{
  "num_hidden_layers": 15,
  "hidden_size": 448,
  "num_attention_heads": 5,
  "num_key_value_heads": 1,
  "head_dim": 64,
  "intermediate_size": 1024,
  "vocab_size": 19874,
  "hidden_act": "swiglu",
  "norm": "rmsnorm",
  "norm_place": "pre",
  "norm_eps": 1e-05,
  "positions": "rope",
  "rope_theta": 1000000.0,
  "rope_fraction": 1.0,
  "qk_norm": true,
  "attn_scale": 0.125,
  "bias": "none",
  "tie_word_embeddings": false,
  "parallel_block": false,
  "init": "uniform",
  "init_std_qkv": 0.0192,
  "init_std_o": 0.0,
  "init_std_up": 0.0192,
  "init_std_down": 0.0,
  "optimizer": "adam_atan2",
  "learning_rate": 0.000787,
  "lr_mult_qkv": 0.5,
  "beta1": 0.9,
  "beta2": 0.99,
  "lr_head": 0.00594,
  "max_grad_norm": 2.0,
  "warmup_steps": 404,
  "schedule": "wsd",
  "decay_fraction": 0.468,
  "decay_shape": "linear",
  "final_lr_fraction": 0.0,
  "batch_tokens": [32768, 65536],
  "max_seq_len": 1024,
  "doc_mask": true,
  "train_tokens": 701300000,
  "max_steps": 14340,
  "dataset": "wikipedia_en"
}
Each number is 128 + 32 x the weight over its row's rms, rounded and kept within 0 to 255. Layers, rows and columns count from 0. The size above them is the row's rms in percent of the matrix's.

# layer 9 MLP gate, 1024x448, rms 0.0582, rows 522-588, columns 96-127
size [ 97 110 104  96  97  89  94  96  87  93 100  99 102  95 101  99 103  95  99 104 100  92  99  97  98  97 103  91  91 101 100 100  98 113  95 106  96 101 103 100  98 101  99 106  90  96  87 106  93 132 102 102 100 106  93 100  82 109 102  95  94  94 101 112 101  90  96]
[[ 97  91 141 126 195  86 116 151 125  93 134 126 153 153 175 108 128 151  97  86  63 131 152 142  96 129 162 113 123 145 135 126]
 [101  65 144 138 131 158 146 134 100 123 117 140 135 107 146  37 130 135 142 137 151 149 103 117 115  71 108 134  74  70 205  99]
 [175 115 119 141 180 149 119  62  92 161 121 181 118 118 118 175 186 140 141 134 151 137  87 112 169 150 146 120  61 132 103  75]
 [120 116 178 148 121 144 147 125  99  37  97 128 117 110 102 166 133 119 122 120 127 102 145 166 137 175  88 151  46 115 126 133]
 [164 140 124 149 141  97 120 135  75  97 147  76 137  93  95 129 120 142  70  84 200 110  87 136 135  79 123 133 154 152 222  86]
 [135 149 129 147 112 145 124 109 152 145 143 148 144  77 102  66 185 120 104 128  86 116 127  95 113  87 148 161 125  80 141 107]
 [137  84 145  89 191 116 159  94 146 126 167 115 135 129 103 139  81 194 110 126 190 126 129  65 102 150 123  90 121 138  83 106]
 [102 150 155 130 154 185 103 111  85  64 144 103 153 162  86 183  48 149 161 144 166  86 131 125 175 121 128 177 144 174 150 162]
 [113 126  79 111 120 158 132  94 123 130 112  86 153 133 135 157 183 177 110 135 139 124 139 116  62 136  92 178 104  66 138 104]
 [117 193 139 134 134 173 115 130 128 154  87 111  99 103 113 163 129 150 147 129 134 104 148  79 104 125 144 154 138  87 147 111]
 [119  34 154 216 106 176 110 169 141 154 185 130 154  76 114 173 179 127 107 133 105 147 147  87 133 142 160 123  60 203  76 133]
 [ 91 149 164  81 105 143 113 129 142 158 116 120  97 142 100 139 147 110  49 141 146  93 102 144 116 168 165 150  84  95 117 108]
 [114 101 107  95 127 147 151 130 182 120 147  83 134 104  55  74 116 133 107 173  88 144  85 116 105 137 144 165 129 108 162 207]
 [164  61 118 145 168 184 128  76  63 100 211 138 132 172 117 100  79 162  53 167 150  97  87 133 115 109 122 119 121  98 163 186]
 [ 80 117 115 118 117 108 152 143 104  72 107  92  92  87  92 105 115 151 143 158 110 130 115 163 186 124 113 132  92 151 147  81]
 [126 132 159  92 130 136 154 119 124 109 149 127 176 129 173 114  85 128 120 159 134 118 138  97 128 148 103 102 144 162 140 170]
 [179 139 161 174 109 117 154 113 149 102 158 175 159 180  97 128 159 172 125 167 134 141 140 100 164 126 189 127  61 116  91 133]
 [126 144 148 116 162 140 119 115  84 136  67 176 150 117 130 158 196 126  82 133 126 113 129 104  93 122  77 166 162 117 135 117]
 [156 116 143 143 164 152 138  90  99 168 154 143 102  95 101 107 151 126 107 120 131 109 144 155 113 135 134  64 101  69 195 140]
 [160 115 134 125 169 180 178  91 117 145 177 131 134 152 152 136  91 118 126 143  80 128 132 132 107 133 154 113 149  84  85  70]
 [106 118 136 108 141 157 172 123 120 184 158 144 104 108  93 163 159 144  71 130  91 148 110 142  87 180  91 126 138 160 161 157]
 [123  93 161 116 124 139 130  82  98 132  85 191 199 190 120 164 135 101 152 137  99 171 105 132 122  81 140 124  79 164  93 133]
 [145  93 149 165 169 146 145 142 126 168 174 146 127 103 159 119 132 170  75 150 136 115 179 159 126 109  87 131 111  82 151 126]
 [133 129 171 137 116 191 123 149 133  82 173 151  56 146 118 102 105 127 116 135 134 171  85 110  99 103  90 145 108 114  80 187]
 [142 158 177 110 180 112 118 140 147 120 110 113  82 117  91 145  87  99  72 100 129 144 171 132 119 161 118 128 110 159  88 116]
 [110 111 138 125 150 130 146  97 126  92 160 158 198 101 126  91 148 189 131  91  99 158 118 138 112  98 144 156 130 118 113 156]
 [110 137 134 126 153 174 139 136 152 107 128 200  62  96  97  88  92 126 125 160 152 136 152  92 146 107 149  97 113  95  83  69]
 [117 123 130 101 111  90 175 107 130 131 118 156 172 110 100  90  83 178 128  77 126 104 137 120 125 127 174  56 146 103 114  88]
 [120  87 183 135 130 165 122  96  56 157 127 131 128 109 179 170 165 153 142 100 172  75  97  93  93 161 124 145 133 170  97  86]
 [102 179 127 101 132 102  62 102  97 180 121 152 113 119  93  95  75 142 109 146 156 121 160  84 107 127 140  90  95 128  84 170]
 [ 93 174 140 158  83 127 125 107 169 113 148 110 179 152 124 115  77 160 132 127 131 140 135 159  86  76 152  59 104  65  96 177]
 [146  82  79 109 113 107 173 120  86 120 166  75 186 158  95 103 138 142  70 142 169  72  73 156 127 185 122  72 116 130 118 136]
 [137  59 133 104 139 131 222 150  32  91  96 123 170 125 128 121 131 130 141 146 114 136 121 120 120  82 129 111 135 112 159 178]
 [ 66 144 151 136  65 104  99 125 119 133  84 109 123 134  76 122 129 124 122 127 150  46 104 118 101 120 102 182 112 115 138 135]
 [130  88 119 135 187 120 154  95 119  90 169 116 129 124 150 117  85 155 137 166 151  82 115 124 138 153 111 153 133  89 191 115]
 [102 123 107 118 175 141 134  78 220 118 116 141 115 137 107 109  99 155  69 127 103 127  46 109 140 124 140 108 141  94  52 151]
 [ 91 146  91 112 143 159 134 139 118 139 145 101 152 114  79 128 136 168 114 160 153 136 142 145 124  69 163  95 110  84 118 142]
 [ 95  59 145 190 115 140 144 126  85  47 190 143 137 146  88 134  91 137 112 129 136 130 119 143  86 155  88 146 101 144 141 167]
 [145 135 157 152 159 172 112 147 126 123 202 129 146  73 121 183 122 153 107 124 106 160 128 102 135 184 146 183  83 106 115 123]
 [ 38 166 158 156 173 174 139 110 124 118 115 203 155 141 160 119 135 161 167 149 152 144  98 161 168 144  83 134 114 122  66 157]
 [138  96 156  82 135 101 225  81 123 139  91 106 125 156 137  83 106 152  75 140 132 159 127 151 137  93 129 128 103  79  97 175]
 [ 93  99 119 158 127 159 132  91 110 164 133 175 135 140 156 144 118 150  66 111  74 155 141  63 101 102 175  87 142 139 148 133]
 [138 133 106 154 172 133 105 111 135  94 174 154 147 156 100 110 112  98 109 158 150 104 131  96 117  62 157 167 112  87 102 157]
 [112  92 138 139  95 122 115 129 141 112 117  75 223 137 113 123 107 185  92 139 202 105 149 124 111 167 144 155 105  66 115 212]
 [144 138 163 109 123 150 106 119 130 132  80  81 151 126 102  91 103 139 129 135 143 134 102 124 138  86  99 109 131  80 131 160]
 [141 179 137 169 142 158 144 185 139 165 125 162 146  46 156  89 118 132 144 122 142 166 171 154 146 131 100 138 107 128 151 143]
 [170 158 138 184 123 109 119 135 112 128 136 119 154 132 116 171 114 153 116 132 153 167  91 127 148 140 129 115  99  58 102 150]
 [218 119 140 144 124 177 115 103 150  94 109 136 152 122  69 102  94 173 109 110 118  79 142 139 144 119  72 130 118 170 111 179]
 [ 62  68 102  72  89 128  94 138 107 150 104 112 170  88 106 164 122 179 138 138 129  50 102 123 161 147  64 161 152 128  94 121]
 [113 103 174 129  94 171 136  85  46 100 158 125 134 134 103  75  93 117  89 121 131 151 112 139 146 116 124 101 128 128 157 104]
 [123 101 132 109 146 139 137 107 144 112 139 130 131  77 181 143 116 125 118 126 125  85  78 109 115 134 138 121 131 151  93 101]
 [126 120 211 146  94 128 136 132 132 151 120 140 112 139 134  63 108 166 106 116 118 149 116 109 161 159  97 173 173  98 145  81]
 [162  81 158  85 192 115 151 101 122 167 135 162 124  70 126 135 136 165 101 121  66 110 164 106 103 134 192 132  79  81 207 165]
 [119 117 167  78  82 135 149 111 151  90  99 188 122 153 116  71 111 174 107 163 163  75 149 160  85 104 126 147 123 129 138 192]
 [ 94 199 132 182 128 144 126  99  96  70 136 141 152 110 103  90 139 160  96 125 152  79 138  90 112 146 118 166 116 156 119 108]
 [135  81  97 168 136 146 125 131  80 113 119 173 141 101 135 108 119 124 130 106 119  96  81  62 136 129 148 125 150 121 167 114]
 [ 99 139 134 121 137  42 156 165 171 119 112 127  80 132 138 133 155 206 193 199 149  99  68 130  93 113 134 144 118 126 118 118]
 [171 108 210 141 178 134 146 112  96  91 130 164 123 144  41 136 141 125 111 101 125 142 130 103 105 132  76 104 109 158  93 106]
 [158 133 122 123 144 144 136 146 128 164  97 115 157 123 122 142 105 125  97 113 132 131 142  86 158 120 157 172 102  69 157 106]
 [128 132 152 129  84 127  84  74 111  96  74 119 101 158 182  99 163 133  89 123 111 150 158 125  60 203 103  78 170 160 130  99]
 [147 139 160 129 157 147  72 159 120 140 158 126  95 139 164 122  92 134  57  61 146  92 132 117 114 162 122 165 111 115 159 173]
 [ 76 160 150 129 215 180  75  77 149 122  94 119  93 167 135 129 161 142 133 150 112 119 125 127 104  89 108 133 139 207  75 147]
 [ 90 153 180 135 119  96 126 142  68 100 117 139 101 154 123  93 125 158  62 202 145 210 116  96 161 129 107 149 122 126 119 143]
 [129 140 160 163  61 149 150  93 169  79 140  88 102 103  94 165  68 167  84 136 164 115 146 140 126 163  82 141 142 145 156 132]
 [126  67 111 104 136 143 115 117 146 171 177 145  84 154  98 114 126 135 151 158 119  98 154 137 158 125 164 152 145  76 176  83]
 [ 84 201 116 142 113 137 163 168 124 108 116 130 138 152  92  84 192  45 130 152 152 108 119  95 128  94 156 153 105 136  89 106]
 [131 138 152 157 185 102 138 124  62 144 100 137 165 104 126  75 127 180  73 121 170  99 109 121 162  83  93  83 155 121 137  82]]
# layer 9 MLP up, 1024x448, rms 0.0605, rows 522-588, columns 96-127
size [ 92 106 104  91  94 114  96  98  87  92  98  98  96  95  92  98 101 102 104 102 104  98 100  96  89  97 103  92  93  98  96 104 100 110  92 114  90  96 101 104 104 100  95 102  86  93  85 103  91 173  97 104 104 101 103 103  85 107 104  98  95  91  98 106  98  97 102]
[[ 82 177 155 127  61 105 141 118  97 126 128  71 129 115 102 115 175 145 183 121 138  90 139 133 123 182 132 136 139 100 102 158]
 [147  94 137  72 169 143 183 131 152 151 169 122  59 138 172 121 183 134 135  93  97 147 180 132 134 117 104 117  86 146 149 157]
 [169  87  95  99 171  79 106 108  77 120 120  66 115 110 109 199 130 103 125 155 106 124  90 118  96 123 158 139 115 123 112 105]
 [154 153 113 121 130 129 113 164 152 111 139 166 146  76 172 113 135 185 135  98 170  59 101  82 144 132 108 109  88 105 164 111]
 [177 111 191  98  74  95 125 150 116 155 103  72 132 117 148  81 120 112 137 128  99 130 103 179  81 142 118 157 117  95 166 131]
 [ 95 133 111 172 128 101 151  99 113 115 110 133 124 168 139 130 154  93 140  95 151 125 146  85 119 110 124 100 135  65 112 151]
 [153  54 118 119 151 125 166 131  95 198  78 115  83 132 114 183 119 157 115  94 120  90 145 113 166 143 102  52 205 123 132 128]
 [ 81 116 178  74 161 157 172 153 123 130 142 105  77  93 160 126 120 129 166 145 152  98 174 158  97 114 108 123 153 145  76 150]
 [141  99  75 140 114 101 150 113 173 135 160  61 121 134 152 102 146  87 160 102 127 197  96 149  80 108 155  76  90  97 111 119]
 [124 137 115  78 158 117 123 129 170  94 103 142 114 167 136 124 145 121 152 114 106 137  95  66  52 108 112  88 136 146 125 105]
 [169 148 130  83 119 119 166 150 120 166 112 127 180 125 101 140 164 191 162 108 125 146 112  87 165 109  93 178 154  96 118 144]
 [160 128 135 147 133 147 154 122 108 112 145 144 120 133 113 181 161 108 140 109  99 134  99 118 138 146 166 162  74 131 103  94]
 [136 103 163  89  97 136  76 122 106 146 141 114 128 140 178 201 120  75 141 192 144 162 118 130 115 102 119 121  79 121 149  70]
 [115 103  89 151 127  83 104 108 162 164 112 106 136 178  85 164 149 166 152 136  65 115 115 133 106 151 128  91  94 106 173  96]
 [190 157  78 139 126  73 157 125 135 176 107 136  95  89 159 104 118 120 167 151 142 133 120 115 150  99  98  67 114 119 116  79]
 [106 103 117 123 185 120 102 110 156 126 150 170 161 113 129 158 107  45 152 163  83 161 142 165 123 148 135 124 151 136 118 154]
 [145  96 120  92 162 149 101 130 147 143  81 123  59 123 156  95 146 147 108 154 180 106 172  97 138 104 136 118 200 168 160  83]
 [123 142 142  93 106 119 194 136 145 121 182 109 141 140 113  68 192 142 102  92 150 149 102  76  84 133 153  99 112 134 189 141]
 [142 125 127  87 195 169 136 143 109 100 147 155 116 236  81  98  85 149 150 143 102  68 128 114 113 162 127 127 106 117 186 145]
 [158 138 136 126 122 151 132 118 145  88 113  85 157  53 181  97 157 143  94 127 125 123 152  96 134  40 114 176 159 138 123 154]
 [184 141  60 173 115 115  86  70 145 112  57 170 128 119 146 188 106 117 160  97  80 112  57 145 126 147 133  86 124 137 166  93]
 [151 100 120  53  88 109  90 106 173  99  67  87  80 133 129 106 146 118 159 130  99 171  91  84 158 121 135  92  96 125 130  62]
 [104 183 123  87 149  99 132 122 137 175 153 150 141 101 152 133 135 115  88 134 110 103 147 115 109 151 131 105 139  92 189 100]
 [127 140 145 145  83 103 131 123 141 117 145  67 148 112 102 139 154 148 131 159 115 142 115  75 164  83 179 142 127 134 126 163]
 [155  94 157  98 139  89 123  99  63 136  85 130  45 119 178  84  93  81 142  86 110 121 142 145 174 108  81 137  96 130 157  81]
 [105 114 100 140 111 178 110 186 170  86 131  72 187  88 138 153 140 163 111 134 104 169 118 100 164 109  41 162 103 139 142 141]
 [132 121 220 149 117 147 190 136 164 137 147 122  78 126 139  54 188 125 116 123 105 120 181  98 123 131 138 192 158 123 136 184]
 [ 88 146 157  89 135  85 179 134  81 127 119 136 132 122  70  97 148 158 144  72 155 144  90  82 105 137 152  91 143  62 162  91]
 [164 126 123 124  85 125 151 116 161 141 145 110  99 112 143 145 166 170 154 133  95 119  58 132 153 166 124 152 136 112 184 108]
 [141 107 147 118 107 176  95 153  93  69 111  98 116 152 176 171 129 106 147 145 147 156  96  45  88 129 124 155 187 209 123 107]
 [153 105 128 125  55  53 147  50  71 141 111 136 135 151  92 141 154 132 134 100 161 153 104 177 115 105 151 164 135 146 110 100]
 [174 124 181 133 189 134 170 146  98 142 112  90 145  88 153 167 179  59 155 132 164  57 184 140 117  81 152 141 135 100 121 138]
 [163  70 128 104 147  75 123 106  98 143 141 142 117 155 154 128 214 146 120 120 193  59 117 116  94  94  75 110 137 100  94  95]
 [168 110 185 106 150 130 140 124 140 112  65  88 103  79 117 153 100 115  66 161 128  79 125 106 127 173 123 112  70 103  62 173]
 [170 102 161  69 108 115 112 131 157 162 166 115 137 130 166 140 150 104  95 137 117 103 158 135 121  69 118 113  58 146 129 174]
 [ 63 116  73 128 130 142 131  79 172  96 123 147 146  91 117 177 127 180  77 145  86  89 110 123  83 165 110 135 171 140 101 171]
 [151 153 116 100 127  98  89 112 121 128 134 101 127 143 148 136 102  91 112  85 195 120  72 153 129 164 115 131 134  84  96 134]
 [ 95 159 126 121 163 150  48 155 145 166 150 162 161 109 107 160 134 125 152 128 174 104 112 136 160 152 127 127  93 172 109 110]
 [127 189 102 125 193  95 180  98 118  90  83 153 122 147 124 138 146 105 132 125 121 160 170  91 123 106  92 107 137 105 112 106]
 [121  80 109 126 142 128  60 166 108  82 117 141 134 158 157 101  82 103 135 120 148 138 156 101 147  93 183  91 165  76  79 130]
 [172 177 117 146 145 201  93 137 114  98  98 110 165 152  94 198 169 100 124 126 116 107 102  80 110 173  97 110  86 136 181 136]
 [ 91 132 147 111 159 137 144 169  87 152 111 156 121 108 147  66 196 136 104 161 128 112 152 132  74 138 106 117 135 125 147 116]
 [ 79  93 116 106 133  97 157 206 112 152  88  88 151 151 142 143 142  70 158 109  75 172 178 100 172 128 122 105 181  77 201  86]
 [104 127 128 127 118 124 127 137 117 173 173  59 111 156 136  82 147 100  77  85 103 127  76 179 101 168 105 208 142 119 193 130]
 [168 130 169 135 163 179 121 105 142 143 143 127  92 140 121 164  79  99 114 178 153  91 102 185 116 122  99 168 160  96 115 104]
 [ 99 169 173 109 123 120 109 139 119 124 100 176 149  60 153 113 109 129 112 124 160  95 148 100 106 100 145  89  32 134 128 121]
 [120 150 105 125  94 116 137 159 135  73 113 155 113 112 108 149 103  99 173 163 117 138  93  79 203 130  88  91 140 168  88 115]
 [134 169 128 145 135  83 130 122 150 125 165 106 140 165  99  71 132 165 157 158 130 107  89  61  67 187  80 110 126 159 102 173]
 [106 100 110 132 144 111 140 130  89 186  98 127 153 152 116 110 132 120  90  81 113 102  67  95 123 141  88 131 150 112 143 121]
 [123 121  85 134 169  99 146 159 160 142 142 112 123 156 147 149 171 128 159 110 140 118 120  87 110 108 113 163 122  93 111 176]
 [140  93 113 103 158 140 137 119 125 122 123 128  88 128  75  96 121 168 142 172 160 149  98  95 161 123 139 111 143 136 181 114]
 [ 87 112 133 115  72  91  66 177 220 154 112  91 143 127  86 121 157 103 161 167 115 157  97 141 145  50  83 171  84 109 151 197]
 [140 104 107  96 101 164  87 133 108 123 187 181 156 173  70 122  96 135 154 113  92 162 161  83 114 157 136 147 108  83  86 175]
 [144  77 124 171 102  95 158 115 154 115 164 121 129 101 102 115 123 116  87 100 151 125 160 108 129 129  83 174  81  94  62 104]
 [136 174 105 140  95  99 131 106 127 135 112 134 120 134 107 121  99 166 100  71 194 165  82 153 104 165 160  65 142 121 112 177]
 [104 200  82  65 170 133 188 132 151  97 125 122 115 158 134 135 150 150 147 116 142 114 114 125 145 123  98 121 101 107 145 168]
 [192 137 153 106  93 141 133 136  58  95 164 128 132 119 173 118  70 129 102 107 162 170 144 148  78  95 115 127 140 122 111 109]
 [169  94 111  74 143 150 126 111  92 133  81 131 197 185 237 120 152  91 101 124  96 133 116 150 156 138 120 153 101 170 114 158]
 [107 155 155 133 113 171 112 135 156 114 146 147  89  98 111 129 128 115 151 122 132 156  12 108  41 105 101 148 157  58 110 129]
 [109  60 107 121 176  80 125 133 125  72 111 121 110 127  85 125 149 119 135 170  63 103 108 122 171  64 137  79 100 121 119 140]
 [145 100 171 135 222 107 137 132 159 152 131 102 131 109 163  84 152 154 102 151 179 160 124 144 142 175  97 135 146 150 147 108]
 [120  93 149 115 164 106 108 114 193  93 142  73 117 111  92  77  54 123 152  65 136 124 166 132  82 101 158 160  77 152 145 193]
 [106 153 136 143 124  95 134 100 129  91 173 116 144 174 185  66 120 132 143 149 117 145 128 169 140 100 190  92 151 121 121 172]
 [127 159 111 187 171 120 110 149 166 115 109 144 115 161  82 106 121 145 147  85 143 123 113 132 118 192 146 178 166 192 143 161]
 [145 101 123  96 170 148  79 186 100 150  84 174 169 124  99 166 125 113 154 130 185 125 157 123  49  97  97 103  89  81  85 167]
 [ 72 175 104 118 101 112 160  71 104 113  22  98 160 203 128 115 119  90 125  95 111 106 134 124 159 130 112  75 165 105 122  94]
 [ 51 137 153 113  92 135 127 106 123 138 124 132  94 129  62 115 128 115 145 134 137 144 144  89 148 150 159 111  53 114 162 107]]
# layer 9 MLP down (transposed), 1024x448, rms 0.0595, rows 522-587, columns 96-127
size [ 94 106 103  93  95 107  95  97  90  93  98 101  96  95  93  97 101 102 103 104 104  99  99  97  90  98 104  93  93 100  97 102 100 107  93 104  90  97 103 103 101 101  95 102  87  96  88 104  93 135  98 103 104 102 101 101  84 106 105  96  96  93  99 106 100  97]
[[109 153 135 151 187 146 101 142 141 122 103 131 138 140 118 191 148  79 115 146 136 161 120 147 124  77 105  89 149 116 124 171]
 [152 152 170 151 115 104  90 127 172 180 130  67 104  31 137  85 150  83 126 114 123 100 140 109 133 115 135 116 107  75 120 147]
 [ 44 110 121 115 147 137 110 103 123 151  85  87 142 151 208  97 110 172 153 193 113 137  76 117 146 138 163 212 160 123  98 146]
 [158 187 162 189 107 148 158 167 165 160 175 134 131 110  80 143 171 138 114 166 153 171 121 114 121 145  98 149 177 168 148 190]
 [108 185 110 122  97 192 102 111 183 102 161 185  70 125 117  91 152 133 114 131 170  69 205 130  60 114 142 110 129  78 133 134]
 [ 39 106 147  97 153 125 128 139 114 108 137  87 125 128 141 132 163  99  86 100  89 113 148  75 122 127 136 113 124  27 162 148]
 [101  94 149 146 163 157 104 121 137 166 137 119 202 129 182  99  98  68 115 109 126 152 113 131 103 136 147 154 154 148 150 111]
 [153 103 107 118  71 133 105 105  75 180 121 160 179 111  76 143 205  62 124 153  84 170  96 114  96 163 128  74 168 158 137  82]
 [ 86  92 173 140 159 117 148 155 170 127 133 165 158 125  81  72 100  76 142 143 124  83 102 123 137  82 163  74 159 122 114 153]
 [140  98 186 105 120 154 166 132 117 120 132 180  98 161  89 155 124 142 133  54 133  95 148 149 158 124 110 181 106 133 119  88]
 [173 163  44 164 188 161 159 156 109  35 123 166 162 147 137  81 144 117 172 102 139 127 151 126 164 117 117 121 172 166 116 120]
 [179 151 128 186 165 123 128 162 208 144 168 124 130 126 123 142 148  98 138  52 146 187  99 138 174 121 113 137 115 116 139 122]
 [136 125  90 113  61 119  93 119 118 140 170 117 143 138 115 143 169 166 145  97 154 153 107 107  98  69 179 110 108 156  71 110]
 [105 109 140 137  93 100 121 173 125  79 147 162 144 207 179 176  94  69  91 141 199 133 208 139 116  79 108  83  78 104  87 125]
 [ 56 138  64  60  92 146  94 162 176 115 158 169 140 112 141 169 115 136 122 137 116 101 135 135  66  60 174 209 147 179 112 176]
 [123 145  94 107 165  94 122 152 108 133 127 100 174 143 128  99 154 117 133 149 116 121 146  82 172 144  64 100 131 130 155 149]
 [ 99 152 138 143 149 100 131 131 126  82 179 153 138 118 158 208 199 168  95 150 139 152 102 134 153 134 125 138 141 158  89 149]
 [135 141 200  96 119 147  80  98  77 127 127 171 171 116  79 121 175 139  61 136 142 115  94 175  91 129  88 150 163  87 199 120]
 [127  86 177 120 138 179 147 137 188 107 124 139 201 120  79  66 137 151 117 134 161  46 176 178 136 108 117  70 102 120 120 142]
 [ 95  85 129 164 140  90 120 163  77 102  86 140 154 156 155 101 146 124 116 117 117 150 129 178  79 117 114 113 134 110  74  92]
 [109 107 106 139 178 152 102 114  58 139 161 186 134 136 118 141 126 132 145 174 139 150  48 129 163 117 142  99 108 117 166 114]
 [120 152 101 107 103 149 144 167 186 114 110  42 112  80 144  87 183 102 153 122 135 118 151 104 122  83  96 115 150 102 159 119]
 [132 164  85  84 148 133 111 123  75 215 162  55 115 105 164 142 119 177 158 144  85 170  71 131 105 195 127  81 100 135 130 129]
 [121 183  76 159 140 122 111 166 109  53 120  82  59 158 145 130 122 135  96 137 136 134 145 111 170 106  85 130  90  89 175 111]
 [151 130  79 153 128 127 185 159 105 115 116 160 161 148  94  83 136 138 117 156 134  93  89 107 148  80 112 132  98 116 135 138]
 [134 104  90 108 109 174 162 117  81 140 156 149 182 106 132 141 129 140 145 114 154 119  96  84 100  87 148 180 175 150  91 109]
 [ 88 104 165 125 162 107 133 120 127 165 128 108 121 102  63  86  84 103 188 101 112 164  73 127 173 161 182 111 140 142 133  84]
 [105  87 125 108 117  89 190 174 148  94 100  99  81 174 131 117 134  96  91 181 103 115 158 152 116 120 137 158  66 119 120 111]
 [123 131 115 141  90 109 172 140 160  96 125 148 170 141 129  97 136  73 124 149  80 200 150 167 203  52 177  76 137 158 126  95]
 [179 136  83 168 186 104 117  74 122 137 164 100 113 208 148 175 155 142 117 115 167 138 116 152 114 124  92 144 148 142 133  93]
 [117 122 143 206 135 125 136 131 108  54 138 107 147 116 156 137 112 174 144 121 103  98 123 108 134 121 143 104 126  77  99  83]
 [110 152 177 168 125  87 176 148 116 146  88  82 139 123 174  85 127 125 135 113 125  71 170 114 113  86 141 167 153  68 106 101]
 [123 201 122 143 146 166  78 179 185 126 134  74 130 130 122 111 142 142  94 130 118 148 125 141 140 163 170 138 101 103  22 143]
 [ 57 149 142 112 105 153  89 136 152 125 121 113 147 124 112 140 154 116  96 115 136  86 180 174  95 146 139 151 121 139 117  97]
 [155 138 207 106 141 159  89 141 145 191 169  97 137 130 160 153  95 109  82  79 189 159  45 144 144 129  77 159 134 115 116  97]
 [102  92 130 113 120 119  56 157 120 172 124 110 114  92 167 158 132 103 161 158  76  22 129 100 125  89  75 137 177 188 115 187]
 [110 186 135 130 144 158 127  95 115 135  96 174  99 142  88 147  97 126 147 179  88 129 191 115 143  73 111 119 160 135 119 149]
 [168 142  82 133 158 101  91  70 140 165 140  87 139 110  53 113 146  97 121 127  60 116 118 146 109 108 110 127 191 132 163 165]
 [ 66 177 152 102 127 124 126 119 166 116 116 151 106 216  86 149 138  92 171 152 140 119  88 168 144 123  90 132 146 188 168  87]
 [ 68 145 115  76  87 128 134 128  79 173 186 115 119 134  90 128 150 133  95 176 111 176 131 119  69 132 168  95 144 124 131 108]
 [ 98 160  98 154 118 160  64 120  59 126 163 123  88 168  45 108 114 131  44 177  78 159  85 106  84 134 122 127  74 122 118 140]
 [143 133 164 103  77 114 155 135  86 114 122 111 142 119 150 107 156 210 115 105 136 153 155 127  96 134 109 132 155 141 132  85]
 [143 147 106  98 138 129 176 199 127 149 116  99 206 143 103 193 121 136 123 137 110 193 130 138  18 154 112  95 119 146 130 120]
 [151 102 163  56  76 110 151 114 111 179 122  99 126  75 107 136 117 155 135 138 118 121 103 134 108  95 141 120 131 137  77  33]
 [132 107  93 117 164 136  98 151 122 141 138 143 102 138  67 183 141 110  96 101 109  87  95 155 115 110 143 145 149 147 129 156]
 [123  96  75  46 120  85 133 184 117 144 177 161 150 164  96 148 128 129 208 164  76  89  96  75 105 162 173 161 147  93 149  89]
 [111 118 131 127 155 152  82 119 145 147 176 162 190 109  94 128 128 186 156  59 156 133 125 122  85 168  98 107 166 106 155 128]
 [140 100 222 111  81 107  79  91 143 168 160 116 135 124  95 167 111  90 136 109 115 125  80 155 123 125 136 161  87 142 171 139]
 [197 117 111  98 175 163 130 139  82 176 112 169 132 125 117 107 166 161 124 110 145 190 136  85  62  83 166  86 115 179 139 178]
 [ 91 112 121 122  90 115 131  92 146 118 147  70 110 184 154 166 124 113 171 114 136 148 149  72 114 104 119 127 162 126 105 107]
 [ 75 120  68  69 134 178 135 182 155 101 103 138 144  84 138  97 130 156 199 101 104 125 138 159  90 117 148 101 162 125 152 123]
 [ 80 132 123 125 172 171  62 131 133 164 177 119 157 164 115 100 129 129  81 212 135 102  91 135 111 152  62 113 134  54 125 134]
 [110 120 140 137  54 174  53 125 146 120 114 144 115 136 128 145  51 117  87 107 115 147  84 138 134 180 141 123 101 119 118 198]
 [169 161 128 130  92  92 167 160  91 129 207 102 108 119  99 139 157  94  74  99 166 174 138 172 108 142 103 173 121 143  79 106]
 [119 149 109 176  98  96 109 113  58 147  96 106 103 102  78 106  89 125  74 120 151 127 126 159  93 172 140 109 130 115 173 171]
 [136 137 153 121 146 134 163 158 120 140 160 146 180 129 197 111 186 226 107 146 110 160 113 128 172  89 121 138 116 134  85 104]
 [100  97  94 118 155  98 120 128 170 153  74 119 123 119  96 127 145 165 176 118 115  95 127 122 181 139 154 145 131 130  98 127]
 [ 73  81 144  73  62 124 204 119 136 142 179 117  98 135 105 119 115 158 110 212 105 120 127 140 133 127 192 130 131 133 105 215]
 [123  86 124 155 159 163 149 137 147  68 170 145 123 137 138 130 193  55 152 107 136 110  99 133 122 149 110 145 164 197 122  73]
 [ 88 122 169 100 152  95 130 138  93 138 125 105 188 142  74 161 160  68 143 236  51 123 126 108 124 102 133 100 135 147 121 141]
 [ 93 112 106  94  78 173 149 149 158  91 121  63 139 128 131 158 145 142 122 169  97 159 158  74 113  95 130 145 112 148 121 113]
 [158 112 149 125 105 179  93 146  97  88 156 119 148  65  89 146 150 122 165 144 138  98 136 109 134 164 139 152 138  67 166 146]
 [ 98  82 114 146 131  69  94 135 100  61  92 133 136 104 111 112 112 155 151 153 174  69 142  91 186 173  94 161 140 208 113 130]
 [141 153 135 168 120  72 201 144 147 136 143 137 119 146 109 103 156  98 103 118 138 135 137 143 146 186 150 125 122 162 135 117]
 [165 103 122  96  87 144  88 130 136 112 131  73 133 100  97 155 136 139 168  85  97 143 167 143 178 156  53 196 156 138 182 129]
 [ 78  67 102 144 105  89 171 116  94  74 161  82 132 158 190  67  74  90 121 112 129 162 188 155 162 128 126  91 103 111 194  81]]